From a checkpoint of a small transformer trained on Wikipedia.
Training: 948M tokens, 7235 steps.
Each number is 50 + 15 x the weight over its row's rms, rounded and kept within 0 to 99. Layers, rows and columns count from 0. The size before them is the row's rms in percent of the matrix's.

# layer 10 MLP up, 704x256, rms 0.0678, rows 313-349, columns 128-191
103:44 46 50 45 33 24 47 29 55 47 59 73 30 50 42 05 53 50 43 42 64 43 11 50 21 47 62 52 45 54 43 39 47 50 50 59 64 59 38 33 44 32 49 51 55 37 56 61 55 35 47 55 63 67 47 63 57 53 70 36 61 56 51 24
079:38 50 35 51 52 44 62 48 44 63 46 60 47 19 39 44 34 58 55 45 33 34 39 61 52 45 48 48 47 39 93 88 47 45 51 55 58 35 57 39 59 88 39 62 37 79 38 32 48 62 69 53 64 56 49 33 44 69 49 47 52 28 51 60
110:18 41 06 47 61 48 74 38 54 62 59 43 48 47 41 37 43 38 80 51 28 44 43 30 55 45 88 25 57 44 72 32 37 64 88 66 42 43 56 52 52 67 36 45 63 36 49 62 54 48 32 38 61 54 99 72 56 46 30 74 54 54 43 45
105:47 53 54 45 49 58 35 52 49 66 31 40 30 53 58 49 45 46 27 44 40 73 44 74 67 54 62 26 49 39 79 44 34 41 45 26 63 43 74 61 48 09 72 55 43 45 44 20 49 64 67 22 34 74 59 53 39 48 65 43 32 23 64 50
107:34 36 71 13 62 50 61 35 27 81 61 59 90 55 71 68 33 56 39 35 64 35 66 76 39 50 50 36 51 31 60 52 70 49 55 47 55 70 60 21 47 39 44 28 50 52 37 49 12 41 27 50 58 67 49 56 64 69 48 34 54 52 44 85
101:51 61 65 43 42 64 68 61 43 46 33 83 37 35 53 73 41 45 44 58 20 38 59 31 44 58 88 35 60 51 61 49 62 52 70 42 33 43 41 39 76 42 44 53 26 78 56 26 55 59 63 46 38 40 49 47 38 61 63 56 30 36 76 61
094:68 61 48 49 44 45 73 53 48 37 44 39 64 45 49 60 44 52 55 53 54 49 52 64 36 70 45 62 45 49 72 75 63 38 84 46 41 36 65 61 27 61 27 55 37 32 65 63 40 26 51 37 50 40 33 37 61 66 81 36 63 47 55 63
078:51 46 58 39 16 50 41 61 48 64 69 77 44 64 68 35 51 53 73 59 63 40 31 57 59 67 22 85 84 38 55 59 44 63 51 78 59 53 40 26 28 59 52 14 44 76 25 46 43 51 24 56 59 50 61 39 67 57 33 36 34 45 69 66
105:52 57 61 54 56 78 36 56 55 37 49 34 37 71 38 34 44 51 38 59 66 55 81 74 47 49 39 64 32 53 45 53 38 60 47 74 28 62 48 64 32 38 31 58 49 38 60 83 75 56 36 36 62 30 48 50 52 46 57 44 52 51 56 62
100:27 60 51 39 39 49 56 25 49 51 59 52 71 56 41 84 51 60 67 54 67 54 64 45 68 41 59 51 26 34 82 47 50 57 59 20 52 26 54 39 44 28 68 45 35 71 49 46 34 52 33 37 58 43 45 44 29 76 55 43 49 68 65 33
103:59 58 77 30 23 39 51 49 76 59 57 54 41 52 60 29 76 49 53 22 51 45 50 73 49 34 58 69 40 63 27 61 60 35 37 56 62 51 19 37 56 47 64 57 44 76 30 41 71 45 32 41 50 66 57 42 75 40 33 76 33 49 36 76
097:18 53 63 69 51 40 41 40 60 67 46 71 22 48 78 63 63 60 39 60 45 54 44 54 27 33 61 64 48 57 74 59 50 83 47 64 29 20 55 45 39 52 54 40 37 40 56 46 55 35 53 48 50 49 72 37 54 69 46 50 69 74 52 68
083:26 58 33 60 73 52 91 33 52 71 51 48 46 57 42 42 44 62 40 37 48 37 53 07 44 77 56 44 29 46 45 49 57 31 42 56 54 59 76 37 53 58 53 59 46 46 34 43 31 48 68 53 65 65 32 42 57 92 82 54 56 43 42 54
093:57 51 36 48 25 51 57 48 58 73 18 64 58 58 69 22 48 44 46 72 49 57 20 25 29 41 48 46 50 53 27 46 55 46 49 58 49 61 07 67 46 45 70 27 46 11 38 37 48 44 09 54 46 33 33 61 66 49 45 41 64 53 34 37
078:34 59 53 40 17 34 44 43 70 72 43 27 59 49 42 65 36 42 42 77 38 37 58 63 58 52 65 73 52 42 46 73 56 44 66 78 70 54 39 41 51 64 38 52 32 67 41 45 65 72 37 49 31 62 78 62 41 43 25 26 42 37 59 50
095:73 44 53 75 66 33 43 19 70 63 51 56 48 55 36 76 37 57 37 39 61 30 35 60 60 66 43 24 55 50 32 55 51 23 62 52 49 67 59 77 52 54 47 53 70 49 49 03 32 64 68 60 44 52 70 77 51 36 74 38 49 52 64 45
088:44 50 84 48 39 65 59 37 59 58 85 63 26 49 51 51 59 47 51 51 60 42 76 51 34 43 54 26 34 67 16 65 70 53 49 56 72 43 83 46 46 74 53 44 46 19 86 76 54 57 67 72 44 57 47 63 57 79 40 49 56 37 60 40
097:51 61 49 50 29 60 63 85 74 40 51 80 51 48 35 55 65 55 43 58 71 32 31 64 46 35 78 41 60 42 71 70 62 49 48 31 35 55 51 24 34 51 51 36 19 53 42 68 42 31 59 52 47 75 51 27 48 61 49 33 46 67 56 40
099:55 74 25 47 23 45 70 39 33 29 47 36 34 45 31 45 36 61 36 51 65 39 53 54 42 76 69 18 29 30 53 66 39 40 62 52 34 44 53 19 47 36 65 58 54 52 22 54 46 51 59 45 58 63 72 42 79 54 56 53 39 39 68 39
085:41 68 46 47 54 47 37 46 47 51 47 60 52 44 40 45 56 67 44 46 65 38 46 38 58 39 65 80 37 42 59 77 44 58 28 76 62 37 81 47 54 64 86 59 37 38 47 45 43 67 59 56 50 63 50 27 60 58 45 34 51 60 38 68
105:66 43 56 89 35 71 45 54 37 42 18 60 56 56 41 38 23 49 55 56 45 61 25 56 51 66 41 50 40 36 50 78 23 53 47 72 40 41 46 40 70 40 47 46 76 46 43 57 73 46 55 60 76 42 49 64 15 50 56 54 39 36 41 40
091:24 77 51 65 31 42 68 43 57 42 35 55 44 44 71 50 40 71 48 44 44 62 45 45 42 31 63 30 37 57 45 58 32 23 44 52 49 28 47 38 58 59 51 37 59 28 52 54 50 61 41 34 56 37 63 53 66 37 41 24 45 36 63 32
075:41 56 88 63 68 58 62 80 47 74 46 64 58 37 72 78 63 56 34 36 50 63 38 48 99 27 70 71 40 28 64 43 65 82 73 43 38 38 63 35 36 42 50 63 50 28 72 33 51 61 77 52 67 55 72 41 67 69 40 48 34 69 60 75
084:57 19 29 30 56 69 50 32 26 48 56 28 50 50 62 41 45 45 38 57 74 42 60 43 45 20 43 54 41 51 46 50 38 29 39 35 45 45 82 50 16 68 26 59 25 33 72 53 20 20 36 38 90 68 51 38 49 30 43 58 36 56 37 65
103:45 53 66 27 41 59 68 43 66 54 51 26 48 53 58 69 62 46 25 61 60 71 12 45 49 48 41 34 50 52 38 37 38 42 22 47 69 55 34 51 36 37 43 48 52 53 45 36 47 43 18 62 56 51 45 35 78 60 65 30 62 30 58 70
106:43 50 42 59 40 44 64 28 61 53 67 46 57 70 35 51 65 48 71 27 56 58 28 18 54 43 56 42 33 60 13 47 62 37 31 53 45 42 47 35 56 46 45 80 58 11 36 45 60 42 44 83 33 37 63 42 64 33 32 26 52 52 55 46
089:44 26 49 42 52 74 46 52 33 59 51 37 41 41 49 55 18 74 44 52 46 45 15 62 52 53 68 51 76 64 54 74 33 52 19 54 31 55 00 62 25 83 57 56 44 58 46 49 39 45 25 58 46 44 56 61 52 43 43 49 71 34 65 29
106:42 48 51 58 39 61 54 39 20 37 35 42 49 44 43 53 99 50 31 22 38 77 81 64 70 27 50 54 52 55 50 51 28 51 54 70 50 64 40 70 70 60 24 56 61 26 49 49 28 50 31 89 62 64 59 60 50 61 46 53 33 59 55 31
110:63 25 64 46 62 64 34 45 51 56 48 36 41 21 44 20 57 31 49 41 51 43 43 43 75 30 43 73 27 49 41 38 38 58 39 67 45 54 46 77 48 57 53 47 57 49 16 44 45 54 51 53 49 55 50 63 66 34 80 47 44 22 46 42
086:57 26 40 38 37 38 40 67 47 59 44 16 39 57 36 69 47 40 45 29 53 61 77 32 45 54 74 37 37 81 68 59 71 51 47 37 52 41 73 67 15 51 40 38 56 60 64 51 36 74 63 72 49 52 51 81 51 44 68 57 68 72 66 73
107:75 72 55 29 54 36 50 49 27 69 65 40 50 33 57 58 36 30 68 46 29 46 27 63 49 52 73 40 50 58 65 45 36 59 34 37 59 28 72 66 40 52 61 43 44 56 52 51 29 30 46 34 50 37 69 54 64 67 26 49 55 48 31 67
098:46 54 37 38 18 44 62 64 68 61 65 42 64 26 56 69 52 52 65 48 56 33 56 51 27 63 32 43 42 49 40 57 49 27 50 49 64 51 40 89 46 37 53 22 35 60 55 49 32 42 30 51 48 33 37 72 16 42 34 48 57 46 68 33
100:45 47 25 34 56 55 63 44 52 51 61 31 60 20 41 34 24 69 48 65 54 29 62 58 53 66 55 36 44 33 42 45 52 35 68 62 53 68 69 35 68 60 55 56 53 56 37 57 39 47 73 53 53 53 20 44 47 55 53 56 96 61 55 42
102:59 43 57 28 34 56 59 67 61 48 52 43 66 54 57 51 75 62 43 52 49 47 47 63 56 15 71 68 14 59 74 29 70 51 32 64 35 45 41 59 23 50 55 68 17 71 38 82 53 30 47 45 59 36 37 45 72 51 35 60 35 36 36 53
100:63 17 47 53 57 69 40 46 26 69 56 36 64 48 35 23 50 26 67 41 42 30 36 43 53 49 63 78 62 49 71 36 43 38 60 46 45 67 56 68 67 55 64 68 45 48 51 43 25 36 41 50 57 51 36 57 42 46 57 49 39 13 69 47
102:27 38 81 59 52 74 63 43 57 27 70 58 73 28 71 22 72 55 56 35 52 20 55 48 67 65 16 63 55 27 39 53 47 53 70 33 64 53 43 63 69 47 55 58 71 40 25 46 75 48 79 54 62 22 83 53 67 45 49 45 73 67 56 39
095:36 52 44 64 52 51 61 31 53 76 65 49 46 43 53 49 55 79 55 30 37 56 16 44 33 39 42 37 31 41 42 53 61 72 14 45 23 41 44 22 50 50 73 49 56 40 62 22 49 35 62 70 46 48 57 44 57 56 53 59 45 03 69 65
# layer 10 MLP down (transposed), 704x256, rms 0.0641, rows 313-348, columns 128-191
091:40 67 55 48 50 44 37 44 42 51 77 47 54 20 85 52 64 46 54 67 51 24 52 36 52 66 70 54 52 50 53 28 79 56 64 31 50 48 65 70 47 50 69 43 56 48 47 33 37 28 75 36 51 59 73 52 41 59 45 53 46 40 41 66
094:25 57 58 53 30 32 70 82 46 68 45 48 59 49 66 37 53 60 58 40 63 43 27 50 39 72 58 48 50 52 51 55 47 51 51 67 27 71 41 54 54 58 45 46 46 49 23 50 53 35 34 69 61 53 40 69 37 45 67 53 51 37 62 44
115:49 82 48 38 49 71 44 29 46 52 38 46 59 17 44 66 52 68 55 26 55 37 56 52 45 56 73 55 58 58 28 36 74 48 50 35 55 74 40 30 74 43 51 69 44 55 67 66 26 69 47 77 20 57 48 73 55 59 57 42 63 65 55 49
109:58 48 37 67 68 40 68 48 61 73 35 41 45 57 59 58 10 37 47 49 25 61 29 38 35 46 73 30 48 65 85 44 61 41 61 66 49 54 57 75 48 55 52 45 68 58 38 41 73 61 58 78 19 59 39 52 42 72 51 28 53 52 66 29
108:35 38 20 25 16 59 44 14 67 69 47 90 58 61 44 72 58 53 54 24 64 57 14 82 26 78 62 59 58 51 37 28 54 41 27 67 38 84 47 56 57 48 53 37 28 55 37 55 51 52 30 39 52 55 34 50 53 45 55 87 37 53 65 63
101:43 35 65 57 30 58 65 21 55 33 52 54 20 28 39 22 29 30 61 41 44 39 27 64 60 47 57 60 57 62 31 28 61 80 71 37 32 60 38 46 34 53 33 49 61 41 56 64 60 70 25 66 36 60 41 78 51 63 60 57 36 47 50 68
096:53 61 38 34 51 55 22 64 38 52 43 55 74 57 52 28 43 52 58 64 43 26 60 54 65 27 44 62 50 66 44 62 42 38 36 66 55 53 76 46 56 53 50 68 33 32 40 71 59 77 62 42 69 47 45 45 36 36 52 48 61 51 38 38
071:53 69 43 34 79 22 59 68 47 20 26 68 33 47 66 55 49 51 36 57 39 61 43 35 50 17 69 38 25 63 57 47 50 42 60 23 38 29 76 45 46 49 23 76 66 49 76 51 33 64 65 35 41 31 43 24 23 47 55 48 52 71 54 40
108:68 49 34 46 58 41 54 29 61 31 54 28 75 42 49 54 71 49 53 49 50 44 61 52 35 49 36 44 15 66 56 36 60 68 65 39 60 62 33 76 50 29 69 39 53 50 54 49 34 55 67 40 57 46 49 47 66 62 47 32 33 39 74 53
099:68 50 52 42 82 62 54 32 53 79 40 55 46 63 64 28 57 67 78 76 28 32 54 56 62 30 46 52 18 25 39 38 63 52 54 58 46 31 63 19 61 71 50 39 38 55 50 35 55 39 40 45 31 56 38 40 33 68 37 39 74 48 39 53
108:35 36 74 41 39 43 46 51 17 66 57 44 30 31 65 46 60 68 82 81 47 66 50 46 50 54 46 61 42 56 85 53 42 67 46 51 51 45 61 47 53 64 57 44 28 35 60 60 10 13 82 44 27 81 58 35 44 52 39 44 48 36 41 82
091:31 54 33 52 88 38 63 59 61 46 41 52 50 66 54 49 57 48 48 63 35 64 52 39 35 38 66 76 40 35 38 38 45 32 52 56 56 37 63 61 51 86 63 59 36 56 35 23 45 52 54 53 42 53 53 47 36 78 32 57 67 53 49 63
095:26 47 47 33 76 66 56 87 49 58 50 46 61 53 43 67 68 54 38 61 60 22 60 16 59 45 46 48 36 53 71 52 34 16 64 27 51 38 62 71 64 67 56 73 52 31 68 14 61 50 41 64 72 61 37 45 52 48 29 47 42 45 44 51
086:62 58 51 26 49 39 30 54 21 38 47 47 59 31 51 47 54 43 72 29 52 47 55 48 36 37 46 56 42 43 34 18 33 29 50 49 70 47 63 73 32 59 45 32 50 46 72 51 53 48 45 33 60 37 51 55 45 35 53 52 46 44 25 54
071:66 52 49 41 76 41 36 68 47 54 37 35 47 58 45 35 63 42 44 38 62 42 47 48 63 56 34 43 36 55 32 27 52 64 67 43 66 29 66 48 40 41 41 59 31 45 58 45 37 77 81 57 48 45 52 53 42 59 51 52 54 72 47 53
100:45 74 42 39 44 48 64 50 28 42 69 78 57 48 67 72 52 48 45 69 42 43 38 61 35 81 33 51 38 44 52 66 66 53 94 58 86 59 38 51 54 32 45 56 68 31 58 49 67 45 48 55 60 64 36 67 54 45 36 56 48 31 79 62
080:52 52 49 34 11 65 46 46 47 47 50 38 67 72 43 41 61 79 50 51 61 55 37 34 62 55 40 49 75 57 26 62 73 42 31 60 54 54 14 31 54 69 64 40 42 55 45 42 24 53 41 61 52 59 64 55 49 53 63 45 47 67 55 36
102:59 65 61 36 63 61 70 50 53 57 63 49 53 64 39 38 63 59 43 70 53 54 51 16 26 52 44 38 41 55 55 70 33 52 50 40 76 65 41 61 53 62 27 60 49 41 63 43 39 37 64 64 29 81 34 45 40 54 46 56 71 46 65 80
107:61 42 17 56 51 57 65 55 42 56 76 50 58 47 58 61 52 62 34 59 42 04 53 52 55 28 47 43 56 45 52 52 38 44 71 47 56 50 35 50 51 47 68 35 62 42 42 54 55 47 60 33 71 21 51 31 57 69 33 45 55 29 64 71
098:40 76 46 48 70 57 40 74 33 29 45 53 33 49 28 39 53 66 27 62 69 41 43 31 79 53 39 58 17 41 41 48 32 45 40 49 68 37 77 45 51 60 74 53 34 33 63 16 53 62 53 61 73 52 67 55 33 32 32 52 57 70 28 69
109:59 27 55 73 31 67 39 52 69 33 62 42 47 54 63 36 43 22 47 39 38 33 34 61 53 46 35 50 56 62 58 53 37 18 21 47 46 49 56 32 48 53 53 24 15 63 59 45 61 59 46 36 90 46 56 55 46 46 63 57 50 55 61 20
086:74 51 49 18 59 56 64 95 30 54 48 26 65 25 53 56 52 54 62 35 15 56 43 49 66 25 57 76 34 59 32 59 44 84 45 49 55 30 78 36 47 31 49 67 58 40 67 41 36 33 48 41 54 69 52 38 38 52 49 68 35 53 59 43
092:56 75 68 43 73 75 38 36 62 39 45 80 39 59 33 63 56 66 25 51 51 62 70 49 70 48 54 51 37 68 28 55 33 53 47 38 53 19 57 53 64 50 61 75 22 36 62 50 33 53 51 41 65 76 26 42 55 65 49 46 63 41 49 55
079:43 52 52 77 19 73 52 50 56 27 37 50 44 61 64 52 55 49 44 50 27 58 75 40 45 50 55 52 64 41 50 55 59 68 58 37 67 66 27 46 58 37 73 41 32 68 57 54 27 41 62 64 58 29 50 40 59 48 53 40 54 51 66 39
110:63 43 29 60 56 52 52 76 77 48 55 24 42 45 40 33 65 28 70 66 58 35 84 22 85 73 78 44 62 44 64 55 63 51 39 30 62 49 80 53 42 35 66 45 59 53 84 46 43 55 39 48 49 44 60 45 73 50 86 83 59 48 62 48
109:54 45 37 61 58 51 22 45 27 52 30 43 41 36 26 62 15 40 66 36 44 36 42 49 58 59 45 30 57 59 45 60 41 50 57 54 43 43 60 46 48 64 94 40 47 43 58 41 99 61 38 40 16 64 30 45 52 40 61 61 85 54 59 47
082:45 57 40 42 48 43 58 07 32 35 29 51 47 46 54 47 61 32 50 46 42 62 57 34 51 29 76 45 45 71 45 54 53 37 81 50 40 53 52 48 54 44 39 59 69 28 65 62 42 51 70 47 54 44 44 55 23 52 66 66 51 57 47 48
107:45 61 36 51 66 33 69 48 83 53 40 24 56 56 74 57 45 49 67 73 63 66 42 59 71 37 47 53 50 52 77 48 63 49 42 28 49 27 45 41 53 60 48 63 63 22 60 52 77 65 56 32 66 60 39 56 31 65 54 45 62 38 24 52
117:42 61 68 64 40 52 48 73 61 46 58 29 59 18 62 69 56 42 48 34 52 51 57 30 47 31 57 45 40 60 48 36 38 66 49 58 64 67 65 49 25 34 66 45 66 62 45 55 59 49 56 55 56 25 55 60 57 33 80 42 69 19 23 43
081:48 64 65 62 42 45 47 67 40 66 61 64 59 34 14 78 30 64 55 78 80 19 47 65 56 51 47 76 69 40 27 68 19 60 73 61 38 52 23 43 78 65 74 61 63 58 54 66 67 64 39 41 42 77 39 51 59 66 36 35 68 31 61 38
107:77 55 51 48 65 64 39 56 66 44 52 51 52 47 49 35 38 56 43 56 68 17 69 65 49 52 62 58 51 41 64 10 08 56 34 62 50 37 46 60 44 55 46 56 44 38 37 49 53 53 70 25 59 51 27 54 80 55 39 38 64 56 72 38
104:31 44 26 62 52 61 51 40 38 66 65 27 53 33 48 49 16 49 74 34 62 43 31 43 46 37 72 39 62 65 54 46 52 89 43 48 66 58 36 61 59 58 49 45 36 60 66 54 29 32 63 44 59 59 44 55 51 24 30 65 49 67 35 49
093:33 46 41 61 37 67 57 12 62 79 52 47 31 62 29 53 40 41 57 15 58 63 33 24 44 59 37 49 68 54 39 42 51 71 42 53 51 46 38 23 26 57 32 61 45 57 60 63 37 46 60 58 43 75 33 46 45 32 52 55 56 59 53 27
107:37 68 31 69 48 29 58 79 33 62 62 53 50 57 35 51 70 37 61 65 53 69 36 72 59 56 72 56 19 74 47 69 51 39 43 79 49 55 50 58 61 37 33 71 37 47 41 30 35 42 41 52 67 38 55 73 69 38 35 66 50 44 36 33
102:65 46 46 25 38 39 66 49 53 66 41 37 42 54 65 53 72 49 73 66 55 53 78 66 49 46 60 63 32 54 62 66 40 57 49 66 33 68 68 48 54 57 47 45 38 60 48 59 44 64 58 35 58 83 47 86 76 47 43 73 44 53 80 66
105:63 58 72 45 63 54 41 44 51 57 39 50 42 40 38 44 50 43 59 63 44 37 26 79 44 49 31 54 30 38 50 64 36 82 74 72 27 56 32 57 53 56 59 68 35 56 53 72 53 29 79 41 36 33 37 68 64 51 44 58 21 42 59 15
# layer 10 MLP gate, 704x256, rms 0.0698, rows 314-349, columns 128-191
080:77 46 66 20 32 78 32 62 65 52 61 63 41 55 69 43 47 77 47 52 76 37 70 69 46 36 80 44 62 64 28 52 62 59 47 46 61 47 31 56 16 28 69 35 68 29 57 45 51 38 39 64 49 79 28 66 70 55 41 43 73 52 43 59
113:71 57 46 53 60 69 49 49 40 49 47 41 11 73 45 40 53 58 67 61 29 50 39 16 30 48 52 71 44 59 49 44 62 35 46 54 66 81 41 35 55 63 56 83 63 53 42 56 60 41 58 41 53 46 58 64 73 48 26 53 42 56 35 57
107:34 85 35 65 68 68 73 41 88 37 48 49 38 32 40 60 54 46 40 30 62 33 46 31 28 96 37 44 70 59 54 28 42 60 55 51 28 57 49 58 45 42 52 58 59 11 33 39 51 59 76 43 57 59 51 34 58 35 33 52 43 56 50 69
107:09 65 60 19 45 40 37 36 50 31 51 60 73 34 57 48 50 66 56 35 37 40 74 63 69 62 50 46 57 26 18 41 56 54 34 49 45 65 43 29 59 49 17 33 40 57 41 40 34 64 49 53 38 60 54 64 49 54 28 44 60 37 67 74
093:71 55 40 34 45 47 45 48 50 75 41 49 62 34 33 38 61 65 36 63 32 67 57 50 48 53 52 42 56 59 43 88 73 46 83 13 61 42 16 40 25 48 79 57 37 69 59 16 62 57 57 69 58 24 43 25 44 58 56 57 51 42 66 30
081:50 55 78 59 59 55 30 64 59 65 56 49 67 39 75 36 25 59 68 44 28 38 45 32 41 56 52 47 64 61 50 35 36 25 63 77 63 68 60 64 40 57 68 36 66 63 43 42 54 29 70 36 52 59 34 60 62 57 33 52 58 80 51 56
065:58 55 62 35 56 33 22 25 43 60 74 67 44 60 66 49 48 68 44 41 54 56 36 64 53 44 38 70 65 25 58 35 49 65 66 44 54 42 47 68 36 44 32 23 55 55 67 62 31 36 37 55 55 31 46 81 57 73 28 52 64 37 45 48
118:47 49 13 35 49 40 57 58 40 60 72 50 50 44 39 47 66 77 57 41 79 20 67 32 53 41 67 41 60 88 39 33 38 25 25 53 40 44 28 42 77 53 60 64 40 59 23 62 53 64 69 31 60 35 52 17 24 38 44 22 52 41 54 50
093:53 47 65 51 64 33 55 66 38 58 41 49 44 47 48 30 38 51 40 58 34 31 65 43 48 25 57 63 46 49 51 39 46 46 46 68 50 56 57 41 67 53 39 54 49 44 71 47 82 51 57 60 43 62 50 58 61 43 66 48 54 63 46 87
109:24 44 29 42 37 44 50 55 40 53 32 27 65 58 61 66 63 48 46 66 73 39 69 22 46 47 50 23 30 42 32 72 70 46 35 29 44 34 61 65 65 39 72 41 48 43 56 32 68 48 84 57 49 57 27 59 48 35 49 43 45 70 47 73
076:59 63 62 28 51 42 74 74 59 38 38 49 58 56 27 22 55 58 54 58 42 32 68 25 70 45 59 71 39 40 45 58 35 11 43 54 68 70 49 50 53 32 36 73 43 54 43 30 50 55 34 60 58 62 61 78 53 34 61 43 40 41 22 64
078:56 53 80 30 64 48 29 78 69 39 50 56 32 33 70 76 67 61 52 79 64 48 44 47 69 41 55 72 39 38 77 46 51 47 36 43 64 21 47 57 34 57 53 47 45 57 54 15 66 69 49 57 50 44 99 50 55 25 34 45 57 51 69 51
080:64 53 51 49 35 58 49 37 51 54 44 61 47 59 60 38 49 52 75 52 47 50 47 44 49 44 32 54 71 61 53 56 44 49 47 56 48 81 41 55 40 48 41 42 40 29 45 55 29 46 48 60 34 55 46 52 55 74 49 34 52 69 71 43
068:31 37 42 67 41 24 43 64 47 70 14 63 48 61 42 72 62 47 38 73 32 50 55 53 42 41 54 48 42 36 56 45 55 50 50 60 52 70 55 60 42 51 31 69 41 65 49 60 56 72 62 58 52 64 86 60 33 59 34 54 77 45 48 35
096:48 39 64 72 56 54 32 42 50 42 63 36 48 69 78 64 54 69 49 68 36 37 56 63 49 36 53 51 27 43 47 86 47 56 08 67 27 52 43 56 67 52 56 36 75 35 74 42 41 46 48 67 47 50 39 52 48 56 66 51 35 54 47 52
076:63 49 75 51 39 39 62 39 55 42 37 48 34 60 65 55 58 51 62 63 35 55 32 58 60 59 42 59 70 41 82 40 38 16 51 48 50 38 08 18 69 29 47 73 51 43 39 45 36 72 40 60 69 44 55 14 66 67 56 40 71 34 68 62
093:45 69 51 47 41 68 59 59 53 53 41 29 56 41 69 42 56 57 81 75 67 75 68 63 36 32 77 38 66 44 42 51 60 55 56 49 15 47 43 62 43 30 51 25 58 33 76 42 61 62 38 67 38 57 62 66 12 53 35 60 77 64 43 61
111:69 73 41 55 67 85 38 42 58 64 30 53 58 55 46 41 56 52 68 44 23 46 54 56 81 34 67 43 50 65 48 50 20 53 34 55 50 71 56 37 53 56 54 60 41 47 47 60 57 64 54 54 44 54 46 09 50 27 56 51 62 45 42 42
071:43 51 38 66 70 56 83 60 57 51 40 50 45 48 59 60 43 54 62 66 43 39 61 33 56 58 45 30 48 38 45 37 36 45 81 39 45 56 38 41 43 50 63 41 47 64 50 17 55 59 58 43 70 44 72 67 38 61 54 53 55 33 52 62
113:67 54 60 85 41 53 43 24 45 57 41 48 48 39 42 52 37 30 38 59 67 46 56 57 23 46 71 70 42 45 49 76 51 26 68 59 67 39 42 44 41 59 58 48 43 58 53 53 27 78 68 37 37 50 37 50 64 74 50 50 57 49 56 22
082:64 43 56 71 39 69 39 39 51 77 40 46 35 33 71 53 30 55 44 25 34 53 25 60 68 50 49 47 44 82 74 39 48 60 64 40 63 33 39 44 88 89 33 66 42 52 44 52 33 46 39 56 48 38 51 59 42 50 58 54 60 28 46 37
074:61 76 34 33 47 58 66 44 44 53 44 59 27 48 55 30 37 63 68 65 51 20 61 50 26 85 59 46 35 52 48 68 33 51 44 62 51 62 59 54 57 75 57 50 43 62 18 41 44 63 48 40 46 54 16 38 50 53 50 49 85 44 41 29
081:18 68 34 68 65 31 79 84 34 50 54 51 54 46 36 42 41 28 39 53 54 42 48 77 76 59 45 28 72 47 60 37 56 51 71 39 56 30 58 53 81 51 38 54 51 41 10 57 47 57 57 26 78 51 70 51 28 62 44 61 48 45 60 51
108:14 68 77 44 62 54 62 41 36 43 29 48 28 46 68 69 43 45 58 76 10 47 52 81 40 74 70 34 40 58 71 49 31 59 62 65 47 40 68 49 36 47 32 73 67 63 44 36 18 42 62 59 33 64 43 54 70 56 81 52 76 43 48 41
117:33 31 40 40 76 48 54 58 87 78 53 28 55 42 31 52 46 40 68 50 69 62 48 32 42 58 58 31 44 70 65 52 27 19 60 50 44 52 57 61 48 51 83 37 25 63 47 60 53 33 71 31 38 51 30 43 49 36 54 47 59 50 59 62
078:52 55 61 38 55 57 37 49 47 58 71 25 60 53 76 46 44 42 82 35 84 49 41 53 56 63 80 48 52 47 47 49 56 41 39 32 34 62 27 46 47 53 75 41 43 49 33 58 36 08 16 74 58 52 53 55 43 46 30 30 56 17 59 79
109:11 56 45 11 63 60 40 50 31 48 51 33 45 40 46 67 55 42 66 55 71 44 14 57 28 48 36 46 46 71 60 47 31 45 40 53 43 45 40 40 45 45 47 37 43 62 47 52 58 49 65 45 56 36 62 43 34 52 41 35 62 59 56 60
125:49 46 44 58 67 65 50 61 37 76 51 76 64 48 42 58 64 72 32 24 53 36 55 54 59 47 25 64 49 27 53 36 64 37 54 56 48 71 67 57 59 68 53 55 40 86 66 50 57 15 39 70 57 77 42 27 53 37 41 38 47 39 51 26
073:47 65 21 43 54 43 41 61 59 49 40 33 40 67 60 39 35 22 65 35 48 64 31 65 44 61 44 38 60 61 49 59 54 65 71 16 64 51 54 76 83 50 64 68 66 50 45 61 44 41 37 39 44 57 61 37 60 45 44 65 68 54 57 31
108:36 09 47 62 36 71 63 59 56 51 50 45 33 47 51 45 19 63 49 52 37 49 40 87 65 64 60 39 37 61 79 64 51 69 59 41 45 53 48 25 52 42 50 46 74 64 67 45 55 85 52 91 55 41 51 27 45 45 56 63 07 42 75 74
099:55 75 60 38 34 31 63 52 69 68 44 57 67 67 42 56 71 79 48 69 54 28 37 70 39 32 33 50 14 44 23 70 40 50 54 49 54 41 47 59 40 40 61 38 35 52 37 42 65 47 29 40 46 29 35 65 48 55 64 41 73 45 47 49
087:59 45 10 54 69 54 61 54 55 44 56 49 37 65 31 14 38 48 62 60 54 52 67 39 27 33 49 42 46 28 59 49 49 27 72 69 41 27 40 26 43 40 47 50 70 67 52 37 41 75 34 52 39 51 14 44 76 51 26 34 53 43 38 70
105:37 64 07 48 41 49 49 68 44 82 61 44 39 43 51 54 69 48 26 43 61 15 18 36 59 29 62 42 79 46 59 67 35 41 56 53 59 47 66 39 32 51 70 48 55 44 45 56 41 44 37 61 45 37 40 68 38 19 33 61 36 39 50 64
106:48 79 35 41 45 68 68 60 94 39 33 50 53 40 42 56 52 69 30 33 44 51 49 54 49 49 54 47 57 65 38 33 60 41 21 40 46 43 74 58 21 30 51 61 51 83 60 71 47 23 44 60 54 73 36 42 57 62 50 51 26 54 45 46
105:65 41 60 31 50 70 51 63 58 59 57 72 46 34 51 49 48 44 45 57 74 56 35 47 53 64 43 60 55 46 53 68 23 61 54 68 51 40 52 41 56 61 82 21 26 66 55 57 28 37 48 39 38 20 63 67 83 63 58 44 52 48 56 56
095:58 59 71 53 66 41 58 32 50 63 68 56 44 23 63 51 48 64 72 75 55 19 53 67 29 49 52 89 56 40 49 62 44 50 59 63 46 52 36 45 40 65 41 68 32 43 36 37 39 60 42 48 57 64 60 75 52 86 84 45 43 64 44 54